{"n_layer": 16, "d_model": 128, "n_head": 2, "n_kv_head": 2, "head_dim": 64, "d_mlp": 512, "vocab_size": 857, "activation": "tanh_gelu", "norm": "rmsnorm", "norm_place": "pre", "norm_eps": 1e-05, "positions": "rope", "rope_base": 21900.0, "rope_fraction": 0.5, "qk_norm": false, "attn_scale": 0.125, "bias": "none", "tie_embeddings": true, "parallel_block": false, "init": "uniform", "init_std_qkv": 0.0412, "init_std_o": 0.0511, "init_std_up": 0.0589, "init_std_down": 0.0589, "optimizer": "adam_hyperball", "lr": 0.00535, "lr_mult_qkv": 0.4, "beta1": 0.9, "lr_head": 0.00715, "grad_clip": 1.0, "warmup_steps": 339, "schedule": "wsd", "decay_fraction": 1.0, "decay_shape": "linear", "final_lr_fraction": 0.05, "batch_tokens": 32768, "seq_len": 768, "doc_mask": true, "train_tokens": 225700000, "steps": 6888, "dataset": "wikipedia_en"}
Each number is 128 + 32 x the weight over its row's rms, rounded and kept within 0 to 255. Layers, rows and columns count from 0. Numbers have three digits each. The size before them is the row's rms in percent of the matrix's.

# layer 8 MLP up, 512x128, rms 0.0588, rows 403-511, columns 0-127
088:152089117119131155135171175150102192166168213097107069107153148080113131105109048158174135105099077161126074164064059121090175144159144076114140142117145163158149129109095162127144115157074160142142122091145126142093133138207100158095169104155150100139123135180130073156175137157150175144130134068137136165142115114105096176078128146153161143122085158106125138090142137120113154088120
094:131148108098150178094131165110134172164107097147134108134202096141090132115110079117167117112125111106128164047096055127138089129159184093127151113145088141166065117105106154105149091103169120118092121117110100093109112180120146127129132151112130089136105121077088152193102179103081109097184132064142208097164200102165112120117105200096107155126119152125158131161076090105134116097157
089:164109133152149108137145114142094159104178181160103124091144172139154158126076088118102154145088098134145106106120093138093163096097149107142120135170192143142140144144115127124181061160150135154111103101071092158121082134175192155169069146174170116170088113145146142159140169156071080146111108110125139172113138128111149162130086173153187124104125115162104158109113164148114136126000
113:180121095123117086139145090138178152156130157141200113096096179113042076145109142102169156136119146129130174106146122110175150183074090150138175124166169122152131159134084095151144150130093132099126113095102182106108144107112097098174114177084146087157188120110198155152118125137179126170116158154130131122087166148098110126130145150037149145153163198114138121178055144095145121106147
097:108106069133068151105101083140126127161072137132081077117134157142121111131168139153107200161161145106093159108156145133191109074194143078177160081194157134115110176157090142122138137096056175082150109161190155118151072139160109115092156111168093075163156104180131123117168104065174201135134143105157155126131148126138151120111094141115159130089123149145084138093110152130123114109110
113:157139032168096136083112149101178086130151126108150111197163137086086119147114146109144124102130133080140151148139135091125152104115121200111163068127111132143137143114114139141182132102079169125124185094111057123130123067162082081123041105151170098104170105106124079153150160133109081178137181109169132146143112119116107121172156213158090133110111152108180156157089133134156151118136
091:117090105110111133146079113116138100160081108120121101142060144121135077106083088159143087118139102098151082134153073138160095130164135117106031128140178177142127172138119064087145128138133159085083093189148181115192111111170088123132133132108143146093073170171160104164117170106108119111122137123175151162170095119063145098151153149096123130092075132104102176085135151105136055076126
120:122124134193119147139071090141123118122136153112092130127180077090111097109144131079111139102120104149105134157166148155104178130114098158156204123141109175119116133206127078146163074117107123139142117143109175066098099095145146047179113091154186078078144178066173131137154127157101149167169138089148164081108127133125056075117077145145144104124101111107154148133135139195121123073129
099:121117110150096119117129121044126122174128145144121144132131120064075180150138147122166117083098173148137116143151098112144123128114126098107185105100096165183185176096096184143136113109079069098180177161127123103161085129115057123134127142154155081094093122162148101169134158140127149124151154102152127079205140117146049128200125126150070089111154146101121113148159215153107092129149
088:094139147185133092136146097103187144107128072072176121147165110122098070122153114119138158124085117144109171149088108140166094066114090141220120073101119151146153105120113048128156167116089100148143124135162115148151110146172135092107131119128134113135136132151122179139195111099147135094129095108129121061108165125066090145109068144101091105146164175165123150194145114205054147132135
087:085095105110154129140127123127191090168213143096134141122134164116152162104171109145115068084178094116146119128079111134129118149139184109147127053093092147141127165168139111118154159156095087117158093070137155130080073166110080207078149080119127117132081140130173142126172094100117131088115065159141152095172160143103107111073140103091173121121094164136130133189109139161082136094082
092:112087166148152111202123139076079075167170077104100138047103127107206132110136134111089106158169149142165087130121095172135164140127128232127144140114127091078100154099111122134141136130134102128144112059062149095118166094143160151127154141108157168083167082092157077159121142181154134121154154167081206126106150147102127099160103107125121168146080113106099138099100118154123108133148
103:183118107173138107105097105123102078124122135108167109112135093111154124091136172105066098134145078169139164074119129127198101132115164138109106166166122158154131127162146146155121119171165085063126055071130110149138085071145122093148109099127212095168145158116115173171171202101127122164126111134155201119177161164127097096116122106133083127099143131090064136173114190126120118139088
083:202088112164084072109093188131140149184173115113144083212155121119160122091091120125144160106173109115105164124118136126116106145173139088134136152138155117176113118134158152143110152143108165163118093046100127106142171083157160157124187079157163132137175092099085156152087085121142157089125172126180125105106161080099109152117101114152067105196155123099157106124151113065119068134151
100:170044074065093135148151149125164106185117133110122110103141140061126134102140067118178136120134098113112109169119128159087133082158125062093183112188149133087190147190124159117100081125092152127187086156154145101140121128158099128130085143193120181064125164061158129123136126153078118115096121119109126087163135092156155175180122103137095095126127105114110171161157110162129104097143
088:137169126105113155149151096119161088105190142118142165071156130079209058137131067163130107136167127128106170133169121130106178153190133133173154148121107143141140111172062112049152175177075136081135134146157140113166187140142148137093120132068122142130219182134126143211128087125140155071130145127121129127129166124145155112136134130064123099124107146173112129114103149155096148094127
102:178106104128128147124140121106215092196099143122174032168111130114174154142130138161160174121118082079138143139162082160131106085118109106112116156151103116039116121197141081122097139133150150071085160183095086151116197122154169079109129164173139147169141202110141136198132159097111131195123147136141089124155127095089130167126131147145117138135135108096140125095147159132131138116143
097:176102147148168141134166123146144141119144131059089084149134160119057104073106189094095129094162111136057139086145117102086134085184116061121197145117134127168098129103130102059150148140093152075175132070166096130112126135173161112175061207107125059109139113107122146139118090160112156129133099130145159095095116124155171123125169170112143119121128178154121190144116091127151142104128
118:149109134159103146115078121076130128112120173160163069103120115101118107135127147072125170168143140129122186162147153232160135106103091181124175038128136163118163185133116103163111105113109116065072151136100173160151132142125183119163137111150184162113163134071126131093107107135151092100139126117120138161099089097145088143162088207118078086126152141129169121099125138196159157132090
091:096117161113116148146083115107106147080096193126118096126082118128160116118113075108078101109109124168065098067112109106182119094189109149169188127108167146074132186151158143138170103129153125187131113114142100164126146158076135146151146087170094157125127082128170170151135122109129150104146171114146122142116009076123155152112141149170146133075141189159122152076141138148085168100164
115:157088133180115135115121111164105103163157190177148068147101125068100114123157164134140086096169076108128148089144131134122146123213154126149189087076151143128128123146112142068163137125081163151167137104165120093182089154139118163179139159171147096150071140074141132123154122116120133175166119114174154072123137133154140157147073168122145153079138178098137236148083157112112131139136
101:145043129109122087118104184099137073160150122106205080135168103157110128116066147120117116138123150135134087088113159118182112141127119166195098126142147130134140214142066173119108143081136168157101135121119081155128176144126119152150078167056147127125159053117073149197110137129141159197156147125145178117153121093196135152116129122145166116093147094136131166133137141150154100162097
079:218115117149174181110099094150144124120138175104136151167153141124142197170099128115134153156164112149062149101147114169091096079105162157154097142166116098179127176080055166119075133128127146096115151120134061129074134113120161151135159121117108147101108083066082124178091078090127095096148058095146098139104150103112064185113092078155130145136144147142139154108150118083150119107099
090:123119130091115162128089176109082063154152111110114058099098155132112105072179134146109112101175100094149101155075082136132096092158135081142135153138133112127105122176154095116144105114135111148135178134143134070119183115148109144081083184088144127109186143033151103119126140140150149078124144076108157008084153094159184107139102160122166138106134126073123152114104128108165136106149
104:201132107109072169132156123105124174140114090095182149094157062116139097145137133100152131106089118131124149100167085094134152189078121155114098054159148151122162170104111118104128177139169136090106088069082163139134109078109093126209097109123126125110105164114202168150125111139196140145154123163134116122091157119130069132153082179105108087130129127141129119038107134140071128117165
112:165066155152128132159107175069107069055146116118127141101187096163164144134124083100124181121126069057157157157129102167142137062158109151134109068127152152076086099180085090156105160146135144089072134127067141121137114073113080113161101190142138159125153168083084106140102137153099129161155116167068127107134132108144108149127062121152147106140150104154114121100106110141143155075089
088:114125101149084146208121085175157147181165120122152122142186154103150168133156123144163147134203110091155155090127147101134163083147150149134106142156099138115150136090082144113083159162176119105130138186105164120095152160154169177148099197135168160164148046156152118156107064158085128177165130087091108128191120093119147138127137089115116119123117160124177129166095186110176095131071
104:182098125068096154131137097141163135137162071100152149116119139121118125193140072156126119117128179096099138121092141154220064068133144087087159098125089167107181191186165086101141160113105145143080101128097079095169088097112122133134122190117137143116100117119139103164118085080184088197132099120151142152096079162103104147132088164133182084137110107094112151110090133129119155148109
095:127112114138164072146119091167191133101135185168090068142118185122104153140144199136142171133092140125119122104166079146144157108114129144127184080112093095116088174120118166165161111088118134145135134094187124171127143099172144096096101165161161100169250144121111136118093108141133131100165095162174130092106159088177142178159141132150152121142073142066156118063132140086148134145134
125:150114128118138141184117109080123104134126135099199141120084133081143095120103097096108131126126154164113129078168162185135196128109097210175126091080107150169092109165087114064139119080160101071151111127148159087125125157145160106149147164114210135069164154132181091148120112137108174105106127125155183124118135129140060098182121077098151077141065168082121126105111151165155113119136
109:156123120128150154106135149081196075153134139137180166156058120140166103143041108092130130086121139103134151136132143104091116090157132150123174126090158116107173145139166125083120120063193126095182097115113169130137164053108109138097090131145167105091164143083137185172060116165067073134160130120151106119122085093139079137140118097180141105103060159126100153088119143162093123104119
087:143055110127094140131101150142132090218190145190141148141141138143144132109101134125154062088151134172069143109144129137162124099151080144127175119105155139129138117123208111139121100093114133119146145082104162164131121156124135120118136138159143112169096152070161102111128114090157059199193100145088125103101154146084080117089146140158129096121197163165081095104173114179156086096066
090:150101133078152117111130149154123146131117095147118116188149164111140083115085136087112144114151110116124126106109150168121106115165092116095224055157173120100086126150129184095099091065104121178187057136140140131199092132148122117134129102074156133169170096069155140142103130140114128159101111120074114178150170092127116089132048098114069175119163099061111106108098102095155133106107
083:142129113111124133082121100158073150105205142131147112113182155110186168052127092145178134118129122067128129148150132198097154140110130120143169157140151139150046161158109133085114145104082140147135105169086142084164126142134148190125164185183084161101110126123152116150160090113091095086151118111125131109153154164189118159150140162162145131095178205101149129205158130133194127117150
098:126103113108104158159147027103170125210124099112094085142150107077161148147136140165145155111116104124095122078092155091140183109147131118050096132163032118151072164128111155147125107092120107151095151119179103152051144144126104119141134098172140132169129127098113114173119164136080126131152062109142119135161132122105154123116156145131093152101058213128143123139135088168147134064135
086:081121092166142131126151114126124089174124138106136108172160156074179155138115110136219159129111120099122172094128103157188151102124137165090188114156142097200152113138127171103171116108184166119107126156123083107139127115100101144158127060160151116161165132121080151095129092144077114138124155157071110109109199160094075161127125060151122185092106145151177131195093191121132161148116
086:130145122097148097105091139113080189209180197166148105172123131082142093133152173153142087158118118145132124096071133123052126171130146120141091105150136147114156141146087152145138138088168122154149101110102163122106109096205094081102144093123121056098170114161166121132105107158131143091150069125167138118189140109218121158158116147100082168188120133091140143072088151127133123142165
082:132118106174129112081122089121101090092180132147139120204155129149172179128084144069128111079126159113149104078123145119166123126112114146151156100086101138130130172086104116094139113161147132102145135128105122161131083134177068059178124081194160114136095212124118125084151109165166094109156137152076069013161135117181116150140147163133165112109097143150111155137148177108138148106158
086:218122116172144145167039184124121141117110126165121119127126147153141110132164152153122111117138146123155114097128114099123145150143154096112140150116117130124096114146074160138109102033190157145153138195122144138117096085101197165149128136117113145149171180059144138155126176105169135064132056075124120131153097080178068063169114197112100092126121117119169119137120132100117101083134
113:128116092144152178159081109127097099166155151143082123082160106128106110138077162141118104102130100110088113145172176128132179093146122139142197065094152172101068111148068119164162171125143154158161115128082139153089196105123149080170099120197132095120109131057122100168125146128090155173117142125134152103138169120067125114128119089123030113074094133121121096130126194154142173117158
093:095044094194170172098129106168161102080123108146144090161140120160170072170135111080157201111128118113117142156133122144186116125160108111172185112135063136129102121069187075105119132131089054096102128145116107133062127158101115145112146117111158160110127088153124071149114090091063118129124099110127117176116126073116066163192111151133134117147100122151129167130114157175109121144091
115:116116148122116157112124151154115047145167123108115080102104152115116077130096071108142117104095079074120109163128116130158119048173134108113140144158097120158143161223168124118075116103125122118119112169125124133107127115153108175066150129165143150115120126142181153156122161130075156127114139153115125106154073039079133167170072154109123055098165134077121124118107199146119147076197
098:200116103160162108162148162153096118184157105085140086120147166127098089097155141083058128091156188139126141078169165169126172143153076164113117118217127121148070115110142154104136134097197119113154132153102118093144125103068120102166129163151124097196074085102138134150179130123094127104178077145186119137099135133113117155114059114115155136119091119085084160117167123166144136093105
094:087103077100129130092096090048154114186108175136146165101151070107072121135100152180093132072119077132127113127112175134107097158109153099160134083102125112138156149136116145170153082128150171114028137129177118099112105076121085131122126203159148117118129131126133130151141123169138133089181050154126154117097153093110131175184118168131127146112142094060144116132205145161135120168154
128:184099119124108134150114123132172091118150139128163118068107117072078075184137176091125149115173152138116107120139144129127174167185083157139207073088106136097156116111152109178093143177096181072116151082089110114098125086130148100178139154143175136097116151115189128144133159056130118160138153123124168115139127133127109147164114224134149088089108225125126132139143149131111175146108
108:200096127142143154154122164061175105142175167106164106101118102075092089105134132100121151118121134176097132145065078115175123091162157143114145112096046169072138112159119159119127095117081145076119194169076100161136130143106142073151104135161174152092126134095059133132154153068188130153127115129128151142143087060107123103211099108139137109118154138121177102153122114167103141121122
086:122129134153183217148127176062117157158136098189158115081117098117120123122173108161100157087134115088119131091094183117169092138134105116113174130114133082166117154206092181092130131135112084122131172133159079085135137130172170113102170185142138126140188154129131144128172190115152096082185088105053082143155096184103136171111126098161147136096178133101108132134125161159126141145110
081:086129108160133121164082139138114178149121071062128148141177126105085085096172093158152120116107145120107105064062082209160102127183152105157121088127153128081213096151105122138103103095132139117089122132138125133100163150146086108166147113137121176173147125156125168241136083105118121106132099113136137120134171097067117120082095140155107139129122152109176149086148088088126097187115
122:126106153151097155175171092112129092151159133150151118096104108177112100159089157060156153114108123141080147155060154173153117122104138185086138118130086105077135092140107109150166153142206126073106023091073125117184109151111138140145124071166131157082168151170112124155112142095107125119146092149131160110106093087086081184141072152095155166090115171103138125150122141116095177110152
113:225098126180164120136080121154127105159145161092163112181089120144119095096074149093144185071152101049135157117161131144190108127151111151061173058178134139113131128096104103135108087103125143155157078075106135130116179071132121131173122080151152079128149126093144104116133154127117136084160147141127151153113084079123099133105073147163192137121108167142123160146140170101157133131067
118:165083126128126124138158145110154199208151111100090118121136137141118144063095133111140117137141128089170131071142176113125137126177128154148126158118155130090111172137000109084165159137189139078122116106168115073137138075182107104205117077113159089117085138126151160116155117123169161065156146129139164061166154141149104094121140125157116109114130189108155131149167139134140108121145
104:140159084183144172150112125167135058117121169067134081147112159090167131117096108074083124104124118180089121118149097132082186132162113094176113177111117145086113090153121193090125079057139136133140111133157118075103146144131143096163105148118215104140126116156124110133115153104175177071123143060163138108119128078166101122161063110119112059156139156137124161169136162137166140100152
118:182112116161162129107116141149132081137130168137129097148095140111115097107117172130162139152089101069140106153115108156124120114135184163146204120134142109076149160209110097102126098085122128186115154108108104100138156093157160111159097146204175136119181081004176146147113150133149109106129090141104154080140119061109100152154147137178158072118143129091130116149088132088109169070122
089:129066155111092123071178092103168072135090129097161136156155132113167069135160114105145136106122171098171171150160074121167159092144062189101133087105143098149112206117174154158071148100126141069103142130103116129127141118078136068096139178120110154067084121137142141118106128155156064140139145107143153113184171114152085128149098127151124121103102136052111195138129110140080091155123
088:157111113166146111082090147121090107138142127113121085087104094130115111132103128146102149165155102113143141106099127133107135156188132127104140080198093091148115163195121110141202129109167106143138110117115164144133214123143173148123154105107124127142169126065139186112150095159040070124130189137185125149117171161154150130094155171097195143088145119093129139115154194101053150061126
118:124120025178115108140055126114103067119110079127156095125108154137130164060193115093146130081099116142136143074130128180178179140083088122177068133133071185119140174138156137085090093099126144080144101114096136102102133109153106114112083133185155095075135134123135134129096135125161190113171168116096132059129103104158159101131095103104117120143121135128135123175093177153112177144139
104:067102078134133178164097160155076089129104135132110137084132073139141110155131124113135103148156136137070121116131161133125111078167123104119080136188072081131198145117171111126144150109151211082130065112120126081146216125128074118139076091094115154127171096145127159181149109119157148111211149152054121081151119153133140124109137135124077081105141150158130169133106138103122065111132
084:066086148112163133077154129191092122135095158184166079136135174154081121085106126152150116138125114170118109168108103112068110115138130131092127090094088174136091128142179152181086107145138189069116138125181086149118159174168117130078110187127120112122085163112188124162118142144071114097129134115094187137168151129065120116178060109078135096149144118096119157089160153098182141140149
088:146119163107127133121139115100155079155129157161099146086166172164085139148131196126154159080078123109147144116153155160169117147106121142204160139132198130074172118126054160160132078167110092140110101147106165091072127108174128089131058188135106112179138119168140116132131126143097138090139057062120099125109164135122077084191108137125128128096140076124065169143082139154112103100108
088:140119134071162108170138104099097182199141129157113102099043121092151114144105080167171164152082104154102118131175125139151097080120065180129127150122151101060141085119124144145159174108080108128134092086159062110102144132157137126104160123176153072130116169148111109106178127108133080083207171121111118151096169139151091092156130089093183157172099153068139138125126103137115131094147
100:135142107175081185132138106155152149171078130115125143137123128138129126129132184073169098090115134111106128149207211145195123124139150178144103108144130102110072153148062107152116149142194161122131085091087135109064139169188087097163058114132114175128146124106106108125133149123163200110138148128170079113107103061120086128093110118111105080111177136125102144135096147171190135163140
083:126100147087095180166117129140110130116157144085090104129189149122109150109132088143108094086043077126161151105101143115173149118173195117097108148103168132163149123119170172066139103063079147131107146149102140117195141127144156143109120073134125156120109126175129146191071133147128104104137100165061092142152063088124105145176111080126136121120140098061155127131166134114122096030118
096:129131122111105206174107064137102137159117141099079153139154124127118158203138098135145121138140139147100116130111124171136167152120143098073126077161116128145105138102107144118122129162141178134147101132083075125171142144117098152148117188115102130169145126046098102148072100135175101122174082100055107130157108111073081184157089134153105066094079173106072125114137191137153124134214
084:176128098122154095116142141130122080177173118113124110188120157155084127133101110089132168093119093152104078143072185176088154126102187167083132152116133111109102131152091188132198131114141204086141097125115106120150130118136149152160159099136137116132119087100135124134087104203148115162128125164150122156116181064059175109098117165160172184135190119145168177077135162130096125171172
095:166144155093097131101137175142114089161096148092163121170114129092078135146175168137132151082139138128070139094090166126137080087141091167075205121119116120135170117081123154125087149090124108066144147142139071132203149083120132087171140072082146166093133143124158130137092158175130107110194132136115148173160041069145147167138078168142136133104143096117182130092122136118142149129070
112:152129054137090138064119160110133132209150165150127074109119113179140111136121163123096140093092096091080134158144135176156141100135168142158107130170153162183108166160105094058173140122153092107149112118149152121170124105182146100108097080178111093126093118131133183119149121070101061126182128098120097093159144104127124130188159159158085124193106127114132181174140165143103102081181
088:126103081141105134179142156108103148138168130137083090134131177133112108113162146160058160093158091177061087069079111100137095126165139105127126098149065154154145158148124088129102087111103071118117155126149134121110053126142224072162126095131138102169125100092093108104090137152170142136167074135092103115119133133142163070125145113047097083075142094155151133150151152168181149114117
087:170104119106089139106085176103093164161132216232156083153170100135106141133128103137141150139159136125136089156142066150153115178125152158108170111161191152187188132139054129110149130117156147156151120109060060155111189132158162142133124096139123162110190100149097083164127117122129091090117073132080076121116132138107141161163125114125135149092084090089125115104101110125114150098156
100:162140090135148154164094092109137130185190139133111093127084119154132137122131133136099153132167079156105171128051073149144167129160194065138126129139090130108099133193096136153177131098100189186129107102159137135132119185122111109113095111168141110182123198120128173092122100175147149134193121116102098141145177070172126157101134088138136144164095171145088170080098172079125124068105
101:170118082155154118132076089144106143088176157102128150168064068097110125171143149132115148106114119122079138156080058193172143144165109178139127165125138108168139112102094134123151118188193158131187113133146099114172128164112111109136064114131155131150157139170166175100144141112131137120120119094218142137071133139193085124112070189159079146129092144140131169074102137139160130113087
091:164169119142129135133065106162077087156116107202122079079132106091076118103155126150128143118095078127184146168100094166156146121095127116080165108155124137144125137118147073145097154106145104190164165126026131119100127099109176184172092071093138184103089112124113123113098183109093087188164142080099138071071115096093087126166116140134102119126090099093131152106145137157131119133146
124:107137113145151156124082079127108102139144099132128122131058148113109099139077168130133125091100163086065149143123162147149114150104094136117143133099070173090175122181109154113122131080144124128126111120127108128080097113095147101123039150200130126055196127073126213140152146091100107119125104182170117112130112094126128129139151120113051131108112086112091192108108191142114123037131
099:115109131114198126160139152071093088096158164145111116079091126126108180113115084113103169097121148153150134120157164138107161108111152165171157134084116155134069147128054136138136183082168078097144106103133070131111125082132180158123068107154108172132157094092142182131200142193102156120089147147171144086091146100133148120151142095155157096188100100132118173122085102097099085057134
093:133108175170142092128106161142107125128151090146091108095154168119066138088146133053106083064125088161119142143126094134097148092147156143168197146113145103164071140141069130092056139129044157126160154121115134126071166157075132124106145170154089164144100144063114117119147120124174127170116169131154127074149160166167135136148073132101135165092181127099137167135145137170118185094076
091:167088132141167158117100103152146171145161080089155126135118073076131148180145092104175166097137176119077105124079099140127153152154116154147117161089196128136132128146097161137138176097165103145145145037081040196111145155131109130192153124136116100127130138157164131169107129078158082125107117148198118124109131166167110130082161201137145119132155147095139169145121163103082134131189
089:070160109162170135119114109156113125126132153155135064114108190123092126133113139099172149162080114127154165169173016107159134068152145142076167101191090102131137080143128135063146161121143148132113049195137148091155134171152157122117123139132103166105143171159076143160104166150171159123138107092132119134119101102122123138138174149132132101098157107061115121128133091077057143077158
084:133102149148162173127138119139163108124140132134174105142190129121077095083171064100165135112147119126101095177150135092225119075124157092090156113096144123163109099137125186056113134103129108109182096132132087117129088110076130161099115143153131124062210105112199157139133106133080125195126184142105082067161132105173131167087102129135089136183128125117155114136125099116169113107096
095:115115084124140084176139158066162107140104127081163143120046195119137160154109186153179127090063114159145176183162148145127139100117156151102134128167100141140188164153139164095098146102146126120122136144125167068118206125181076137114135158120170169124154132166122156153141121093132101112096092155117089146155112060120099102131130112145121027103139119126152139155150167092150192114171
089:171122150175122153139093067104126108160132120153112137129144106054184148034112097164112134143187147123086081188082096125116190079126126133189143114120096167131095148172129147077101180078162109149170150102157122134061106142091088101134114100204142129135166111161163107094159154164145120100090114140183177088169116137150153152156143128139167144110091111089116109105076137102137108141106
116:169096155119100123154048120127158081170145147113111103189164112122094128103080165111162169134095143137104189167204084151167138066093135150127138064089121104137146156149099175192133133151155154162144140155111080151124170126074127115106103084125093160128192130098130126150115168153088157114117097080155190092145105093138046132145165103131097070123118117111135141133125140089069157103156
100:157112097114127159122141059176087117181135146156146111122143091154147141152107079135089122183127134080159136114169165133151085114179155109080123107108174092132104178116112091185156150079150130085133069124114095097110145079137076136134134110098120165171150150101136137157103158106158114208202137121069151181168127115128125180170118166104097061144159206136150140106108185082123140152130
116:153087105154107202139134101138088108139106142084167104126123188114125085090115121134116169075142093113081099162146181145104144111093093164175101138079141192082140153176094093091153068118138139080147114109125130125116154083107164113183068127167119105117144072120154127173202162131108115165181132119096122081130174108104106160169101094101122137093160091112154137209141165130143178082110
091:150103168097128129128125118105136086093134146149115137108167146146134153143115164122098118121092108167111134155096100165104147042139114123129093100171097122136096114196138142109108120068157115144134110133088160178151096051102099083109088175209176145129093103125128125121091125131074185114105150101114139133130176142064073160147138099079137081062187151110061151047156174150136166127147
100:170077155117122108147146119132187127166156136143169160067169100143130107125067125119143185077057157096120155149102176134162164056115117108152178109128128141079183112137126110128126102054119115118125101129132073093184095124115084089127182150131105162133170161098163148124194137131102100135129083126097149156115039111114058121162058155109152128152136120078140105155152122108089151127160
096:151118133153118100120112106160093156136174146162104116182123155139142163083118070151098141096180167100111176112154107153103146132162150158124108154157090130125115147093146081119090125135101123105151061111090154141148074156162119092185143158091148045070095135087177126163129131118128152104152092119163157063117121130121063109143096113055072119076218123140112114070161175101168106097133
090:123085153177126121105120142176165123119148186103154099171098105118153121089107155152111104083118126092110110166166078082105174134141162097090146127142136137179117153100103124099117108138078109096202198128098128092119080117135111088105068187139114113099165133137176120122174158112159112182149192182168100167156147135143140152175116180148081095143122150148058188142068191124120135091123
093:155094093159156205103160137104039118144149152139177084151108137161133053098127140169052209103060103124125134097114195103166140119138090071107136125109106121164147128102090100078132169147164115115121120088136120097118135127112125148163128122098209079151184110089133164132161130163143151144151147132129140161088169119126163132074128164150113149126166185149160171097152129105150129138073
114:142144146201199133145074027144107125134160184094144119150100146104112112100164181079142162126134088100131170103127135110196118113134129148158137151095154128146132158098106104073128154141091165098125113093119078091102113100179154091170109187106166109142149131154161121184170142119175128131164150177102152133104068073103112152129092179118090118121218135122159183139135132116134094159147
093:130130147124121113144126078123144149185196156179092139123089181113085105135082116121161111084125133124106082143126086111123055139159150149152175082063120116136132074115099150197134146131161060134117146119111068167112118119130169172142146113070150172138133119102073142111174137123189135136178199158091112171082157060092110153121125117089164146116143104121106182146118211128121094124120
099:134083115190176142092154159112122112217125157136191122110127135140131101147073070113165133138162103141100167159157107186136169093096067137110149124101088156133119122152166187104126144097131150084138094170129137148155120154134158174089109131140175103111188150144102143121167107138079169125144172054153122052127111168120072088148111089151109193146154095081119181105102167161107132160123
121:164121104126116136162120159158133101112093152090170099148120102079097087138078120099114162085105138155100177135070060150084163123100096106189147120100129157097179199149145149189082117102099139130124137127155151070079168119173142093181078131102148100119156080130084146132102196128172133116172125082157198124128114101149113118193084142122122087106132135101145173180130098140168187127124
094:143135178080101133149128084153148102135156143108148093108065039139148146126109100149160136114064129078112146124090148167124184109104130147188158164159144143082176193126106143135122094184195168132133160085135104094100136166138176198149101119157117151106133069166081130131143127116112129145156170071142147111182119064129175158182139108115163075134188130077136150117129100137111115122170
099:131083089140128169154116165136169128132118148129178124145124141050110145116140152128112164096090127082178129093156135126137154097131161164148141128141104158131098118156163091090102058105184073086163181150072136085150180103142100088150155145168157171081124170119150119217085117129103106145102080165119094121126143060102147101203137152113135068162109137148113138171083173102109141078173
102:116095108164086117136110131081126079139131206099150124101140071116102122131100099107170139114107158160070163169193162126121101104133130141142180084112118151127146146135122170137153135055105088106146144073125138107038098151065169118107080122187095089081151161124163142102083133165092150151125122134143146142187090108137107107219161172162142102123198120097185138140137097137141157123120
091:124140188127133163130164103119107155095113150107170096102122162142121108137145160112184157136118134118186141191129130163165109089167161136100245040132108179132172156127079155172144145146126110095120110093102090160152117121125078124140112127111117045167146140081133109165162125150196112142154143104136155162148125138109161116080145145142138132154115204129191125177122153112145154149044
092:117165116113102130142098147088099099144177127187119091131093146073170141063133150142125108099107040155143101156094095131174089112103184127093172168100141094083154143160166134113187160090114127138111121126175087149096162077101062121110091180163186149133127130122150166206134155131113130114111070145121182167143140082143117120130107176169135157135107148100089147068134104086122153120191
088:105163127098157183081089157139159142181123118151176129115105087133128107106079159130162087094162123127141140121145143147080096215179099165120172144130131163118152102152118123043134123143139136128142154095170140135133123122134179067150116117145160079095216142133128162183086121090118097155137155134171130154067189171075137167132177104115083093136144133123148161118072172113085101079173
115:172076085175166109109052153087113125112150157159156136120145104145116095131144158111158147102142142123068154186075134136121200076124098089130121090146125130165113182152050115151101138114103113124095173148146070120069093135117148127112149108134152117090175136086105204117136163137082136159156075140123149119130072115108111176152126167126099140120140159132188122154066156104162166059072
094:165095082129123133149141118097113116141106088125098168184133159146151131127119127125205162068093049117141154164142098168108122164185118124149144113168141140126144136202166146094071170141119124104150118081131127123131186117159171112093144133104200093090089129110119117172159149076140139078091097140104189149109178065129087134163071118088144096144111100129069112131143129055181159134162
120:189145110103112157137135123150134082105145190133120094121123163122172129143148138068124170091106122138123147125082116136176159112110111111184154091144141181073123128155092106157116102162093093138095081123127165117069091096134110069146105129215149103141114095106110134124093187137184180181099073121145178075113120068135122162148090174144080103132147149114125115142144170106189179047121
115:160126134133157073146114130078105145107122127119162113117103136095168091085138096136127116112159072102121112102162135165129121125153086178197121107184065154104104148183107135170089094129141161157140154118118142129074231162118121040102124121173139168071141084067152147166152140129121130114126166109096136073193087139083184114156132089104088087082100157094146159118144102136136117082114
105:135084143145121122191140056171127084100140113131137098189120114148113127106118158075138171061150115147058129085131110117103201088099100160109167166112075178105130123121122162128112088148111130104151085084185085139093166146172131090159109173133110121106187148135078097135144152141103139105119019146114183096109053115132139116158074110107144192121118128138125138104143101138131164145138
100:213112137100078182132154094068177115198146145194122073143100170116124095126120089094075143117116164156160102127163117175178171121093166078109092136117107141133127136171137111127129153097081075128118149159164148107175130115116160092110138137150194144105097131128134169097185121170099156181126151100123109134129152132088057113093150134110123145101148142162145171169113128178144057128061
073:154122135118169113101137176126071121085178113083095093093127148115117091147154104122095148082046101090120115126139064145153112115184146097104171150141171144090118147146113146117136096096190155124106122128146169213161085143158135127162098121122108145088184112114117110135188158096142143086078088181081087124145119132124153144169135116115111081064114090144177174157167155062085081132161
089:117130098111147177141079120130078062141119154155154153177103142107166153132082151170121103152119120161138151100151129132122199108135222073131109111159122173100161096134078135117094149198134130102159058180178139163079115152115130086158117116157134133135157164147181132128157170143153062071158106161142172061178079156126129152118151124154125100128192131126121162114089165163077146121113
097:135112156068090179100109107175159140123071108147160111164112136135080136166092122111159119150119158088094117126103058104151093129157108186168129057143068175087158149167141103115117129132137120084065104137157176086167150115132131132176153107119103134144167197061177080122119138168148182105122109152132131072160161126099135159125095128099121119135065181136190124185174157133119082144123
091:151079145086122125184125143110215116169188132072106106149132173081175092105063076164171086117166144081118091093097074187149131089145113096079123152154158134084160079171143138105138104153179180149099123141116123110127061107129105133137065124154115153128228127125081119160154144097133098140140117127160138131080150117130157168136133140124150165138114168142085134148174140122135089109163
122:114139093140114174152089089073104063112132132113109091089097092133093093171121157088101105093105154152041131098126141169086160169155185134172118084086098178087130149169120136158139098125156087103106163100135117077151117182098140109132090091196169148120123133067139110167189172111112151156164124095146160099161106119090152152199129125146168122130145140106101112127108158161058186121109
080:066026107131117143133150090171165104090167069103160133156125080050129141079109079106112161146121107194136171083056075134082141143108115136146130135165138109102144148116081131093094128109130135103178108120090111123118066157112177063170120127097193126180139153164095095108127174134185162163139137149166155138163121162131099113101161098124158129117113101113130130100106127188108115127153